From a checkpoint of a small transformer trained on Wikipedia: 0.598M parameters.
Each number is 200 + 20 x the weight over the matrix's rms, rounded and kept within 0 to 999. Layers, rows and columns count from 0.

# layer 3 MLP up, 256x64, rms 0.282, rows 214-255, columns 0-63
172,201,198,206,188,192,196,180,188,226,195,171,214,232,230,177,210,172,164,189,221,192,226,199,219,156,218,175,230,199,202,169,225,237,169,201,216,171,206,213,181,192,236,183,206,202,202,231,210,205,174,215,198,220,192,173,179,199,197,189,227,190,201,216
194,178,179,163,193,220,210,172,148,200,210,226,184,200,228,226,218,166,224,202,190,172,165,188,163,162,241,213,200,177,221,208,201,211,228,198,199,205,211,174,188,192,246,193,200,211,181,200,200,194,197,201,186,195,247,157,226,213,194,173,208,192,206,164
175,184,207,194,162,187,204,197,207,215,150,210,192,177,213,183,195,216,208,185,232,185,195,196,229,207,188,189,176,232,201,182,202,208,180,175,187,229,213,188,201,205,176,239,193,208,240,187,207,184,149,205,174,168,174,165,242,212,180,206,206,227,213,211
220,187,203,201,143,211,190,168,215,208,188,210,177,172,196,214,216,231,204,172,187,207,183,218,170,212,178,161,205,198,205,226,200,213,185,189,219,185,194,195,208,206,190,206,183,235,211,214,197,176,207,194,193,194,231,192,190,164,218,227,235,213,194,138
220,199,189,205,195,165,188,191,198,210,234,180,216,192,215,206,172,195,218,200,215,178,215,199,199,204,176,194,212,213,225,163,219,178,221,209,172,166,150,216,190,209,174,218,177,212,241,195,231,215,222,171,169,188,216,205,229,170,197,188,219,178,201,212
188,197,167,169,181,194,191,185,220,241,219,213,217,208,203,212,190,222,199,164,210,211,166,212,204,221,180,191,219,184,202,211,185,188,148,192,158,204,199,206,191,180,222,229,181,196,200,205,170,220,206,179,188,189,170,164,215,184,158,206,190,213,209,224
172,230,178,170,205,177,198,196,187,235,167,214,236,193,212,226,204,204,184,195,215,165,184,159,210,213,199,212,208,227,181,197,180,204,199,179,196,199,215,198,209,181,210,166,190,224,208,217,233,210,180,200,218,231,199,197,169,194,188,207,181,213,200,175
160,179,164,214,212,198,203,202,236,180,207,216,190,229,206,177,155,216,189,173,172,179,211,195,204,203,193,210,191,188,223,144,158,216,219,188,170,206,230,215,198,166,198,215,196,157,198,223,166,158,199,243,179,178,179,221,246,202,183,175,196,169,225,241
144,215,167,171,203,233,198,215,190,187,191,216,195,190,189,194,201,176,175,209,170,202,178,191,191,190,224,227,173,204,186,230,187,194,195,138,173,200,162,214,183,162,203,173,213,173,231,171,215,163,216,210,194,208,215,255,164,227,201,201,201,173,222,198
181,193,180,210,217,177,212,171,213,188,217,208,176,187,226,191,200,232,214,231,220,204,192,211,233,211,157,161,189,207,212,184,221,229,210,186,167,196,197,195,207,206,196,198,177,190,195,177,173,173,211,204,231,174,209,188,227,225,189,206,203,206,224,185
211,206,231,180,172,215,187,189,227,173,223,218,196,209,193,185,192,193,254,217,190,196,206,176,216,201,175,202,191,202,222,181,194,202,195,210,229,220,189,188,217,217,186,206,209,219,215,212,212,196,210,169,206,176,191,196,193,213,194,199,176,222,227,172
199,166,208,185,159,169,220,165,215,208,232,217,198,220,216,224,190,179,215,204,221,193,185,232,215,177,201,202,208,201,215,218,230,215,189,229,170,207,202,207,219,221,191,216,195,187,184,217,171,177,204,185,216,178,198,203,209,195,204,207,226,201,185,188
167,188,199,199,230,185,216,204,217,224,197,202,231,191,218,206,208,224,195,201,243,203,186,189,192,235,191,187,212,222,207,162,197,223,183,240,185,186,190,190,216,226,201,220,166,194,211,160,158,219,211,203,217,160,216,168,199,205,218,171,191,207,181,198
232,194,219,211,196,201,199,195,187,228,223,192,202,205,165,209,210,221,199,209,190,196,202,201,189,185,198,176,203,225,222,235,204,213,211,215,201,207,178,228,197,189,172,211,228,210,202,206,225,192,186,191,183,210,229,202,194,204,236,209,195,196,209,207
189,218,202,209,206,218,212,191,202,195,221,221,213,207,190,182,216,202,214,210,208,216,206,225,207,191,204,213,198,203,202,194,213,205,188,192,207,199,224,206,207,219,220,194,207,188,227,216,190,191,217,205,208,192,193,168,214,208,209,199,210,202,185,204
193,213,184,198,182,205,173,198,187,202,174,215,210,183,221,180,202,192,207,187,221,171,166,189,204,204,205,196,161,158,197,222,196,193,206,220,197,202,179,212,178,187,205,202,238,202,193,192,216,186,211,172,191,204,234,170,200,166,177,229,153,197,184,230
213,177,174,229,189,213,191,228,199,202,173,207,232,207,176,219,222,196,172,190,220,217,193,206,234,167,175,155,218,218,199,190,195,197,210,193,178,232,179,159,219,221,182,229,172,168,221,170,171,185,198,202,182,173,200,199,198,223,222,166,240,240,227,187
184,206,196,176,177,201,239,217,193,187,220,217,222,226,220,183,206,205,224,208,167,198,173,203,191,185,176,240,182,193,230,218,205,185,195,219,215,204,230,182,191,197,220,192,207,182,187,220,184,183,212,184,199,205,218,209,236,221,208,163,206,184,188,227
191,212,221,217,195,198,164,204,177,186,170,178,216,198,209,196,209,233,186,207,227,190,186,193,194,223,239,190,201,227,208,184,172,211,222,181,226,196,170,194,160,179,172,214,196,160,209,187,197,176,215,230,212,177,213,198,240,176,201,226,232,204,210,188
197,195,196,205,194,187,222,183,220,174,208,201,193,221,193,188,230,217,196,191,213,224,190,207,225,197,186,165,196,208,226,156,195,228,222,185,199,177,229,196,198,193,198,228,144,176,167,212,199,178,196,192,174,217,214,202,256,209,203,189,186,207,164,188
184,214,188,204,218,212,199,201,192,179,187,187,223,217,183,231,228,225,199,205,193,202,202,201,198,166,187,172,173,209,228,201,171,226,177,182,151,205,220,200,194,189,222,226,219,194,180,171,185,175,196,200,210,228,176,209,201,213,208,184,209,206,199,210
190,177,117,216,217,167,194,159,227,185,224,236,191,183,208,174,170,234,183,174,209,172,172,193,206,214,175,209,178,217,163,165,190,220,193,166,176,201,200,219,206,206,186,226,161,192,203,176,188,163,193,192,205,165,186,198,216,147,177,192,169,202,212,204
180,156,205,237,199,215,171,192,197,179,187,204,190,212,197,183,239,216,196,175,158,217,212,213,218,179,214,186,198,215,179,201,201,230,203,206,214,185,198,192,217,192,178,183,205,182,216,193,203,193,218,230,219,179,217,194,186,143,194,189,216,199,217,219
222,205,194,175,227,197,190,201,215,227,204,233,184,204,229,216,199,204,197,235,205,194,190,203,211,197,194,211,229,206,203,186,201,226,169,209,205,236,222,214,183,189,219,202,222,209,238,208,190,173,192,224,223,204,186,199,191,194,216,221,170,150,197,229
204,200,178,193,208,177,181,211,215,187,207,210,214,218,239,187,221,189,190,203,237,226,212,233,210,205,212,201,193,203,183,165,222,201,163,201,203,205,174,181,190,168,216,174,194,207,191,169,196,198,187,202,196,184,209,197,204,209,224,191,184,210,193,198
221,214,202,181,173,181,180,201,201,238,193,204,176,180,213,196,191,195,229,157,210,223,196,213,192,240,187,201,191,199,251,185,186,203,178,196,202,212,189,191,176,184,216,221,181,231,176,221,189,196,207,179,191,227,193,206,221,241,194,207,173,175,204,197
203,169,213,233,145,182,212,145,191,231,197,153,176,149,204,178,195,216,226,158,176,211,219,189,182,197,195,207,226,180,226,211,197,187,190,221,210,211,163,140,172,208,237,209,190,207,219,217,211,212,205,221,222,233,197,211,189,194,205,198,224,140,205,233
203,192,177,181,213,204,192,199,179,212,204,185,211,215,190,203,212,183,174,182,182,169,186,212,206,181,233,226,182,185,178,169,225,219,162,203,193,183,163,232,232,223,172,203,179,202,195,205,202,169,145,205,207,212,192,227,200,190,187,176,245,185,187,185
188,128,179,197,171,210,222,217,211,238,204,233,200,181,209,192,178,171,202,167,178,205,160,186,186,207,209,168,198,203,198,232,209,188,208,206,187,190,186,199,211,215,196,158,193,206,219,181,219,178,181,179,205,191,247,203,216,210,203,199,193,154,175,208
203,194,186,182,206,195,192,191,211,186,212,193,202,219,188,180,152,187,237,218,210,182,183,205,208,175,227,217,230,197,210,214,214,214,221,169,197,219,160,222,182,206,193,205,183,188,154,162,202,181,219,210,200,196,205,207,245,213,248,184,224,221,187,211
183,190,178,195,232,212,232,211,204,180,182,179,204,189,195,183,185,195,188,227,200,185,182,191,204,209,216,176,206,204,191,180,213,198,195,170,186,219,177,198,185,219,191,188,177,176,206,163,206,194,214,187,196,190,198,189,235,181,177,179,193,191,209,221
225,235,197,163,198,184,214,183,188,235,219,223,226,218,214,216,182,209,227,220,202,191,193,202,187,195,217,180,211,201,221,206,232,193,206,186,186,222,209,196,159,164,220,212,212,205,180,194,175,149,219,194,190,180,214,234,214,203,218,205,189,205,201,204
160,186,192,201,175,202,192,164,192,191,200,220,201,211,219,204,199,176,195,224,190,191,188,189,184,192,215,171,254,229,204,217,200,249,189,189,203,188,210,211,200,209,197,199,158,177,231,169,192,193,180,244,184,216,198,231,215,198,226,207,205,214,238,189
179,136,159,226,205,163,205,184,195,212,225,213,207,194,208,224,197,242,172,168,160,201,167,243,266,241,173,186,159,222,202,166,165,192,226,180,163,218,222,196,198,218,169,189,188,201,193,163,192,193,204,206,229,177,162,188,178,176,205,173,229,171,220,241
189,204,187,216,220,211,162,192,214,190,185,215,193,217,181,222,199,213,207,201,211,196,184,213,226,218,195,210,191,218,208,211,194,236,192,199,193,204,198,204,212,226,204,206,189,212,205,209,186,180,196,185,200,197,208,219,219,210,198,202,199,204,212,181
180,204,181,173,184,203,208,187,215,204,195,227,213,207,205,184,215,187,213,201,177,221,202,175,221,238,182,234,217,185,186,219,207,242,172,235,196,191,174,235,172,188,210,205,195,203,235,214,177,237,223,193,200,207,203,190,210,211,193,192,255,186,219,191
217,222,221,169,178,198,209,199,214,222,208,188,188,195,220,240,175,229,225,185,206,215,174,179,209,182,213,228,202,187,173,208,219,208,203,198,213,212,184,236,163,217,207,207,209,236,241,216,203,193,209,205,209,213,212,230,185,217,229,200,214,167,173,182
194,218,217,209,188,219,212,214,189,219,176,219,225,203,214,180,214,227,181,184,167,188,134,187,165,212,204,149,232,215,187,182,224,224,251,174,178,216,195,223,210,200,142,160,212,186,197,196,188,227,179,206,202,236,201,190,222,208,197,177,173,215,219,199
201,191,218,211,192,193,184,176,216,188,158,184,186,168,233,200,195,199,197,176,177,174,165,211,182,183,210,214,195,141,194,187,191,196,209,170,208,242,231,163,191,163,201,177,209,227,187,228,238,164,197,225,181,234,179,223,206,197,190,216,216,197,201,227
202,200,190,202,205,194,173,174,182,159,199,207,180,192,181,190,177,216,159,210,202,179,173,183,208,161,217,209,222,178,198,185,173,210,197,174,204,226,187,203,173,213,210,206,148,172,243,191,204,152,184,183,207,198,204,221,188,176,174,214,208,223,189,181
216,192,196,188,204,202,183,206,208,195,217,215,183,197,189,240,193,190,199,218,201,209,213,188,200,181,189,186,193,207,201,208,190,198,206,220,190,226,189,194,209,194,216,226,191,219,185,177,186,179,238,199,184,238,223,228,247,228,209,232,201,196,206,195
223,230,208,182,206,178,197,199,228,179,249,226,200,165,215,183,212,229,201,187,199,205,199,205,176,200,220,199,195,200,235,187,176,205,219,216,196,238,173,191,230,207,200,205,209,202,220,227,218,195,211,201,186,209,188,197,207,170,224,186,214,182,176,219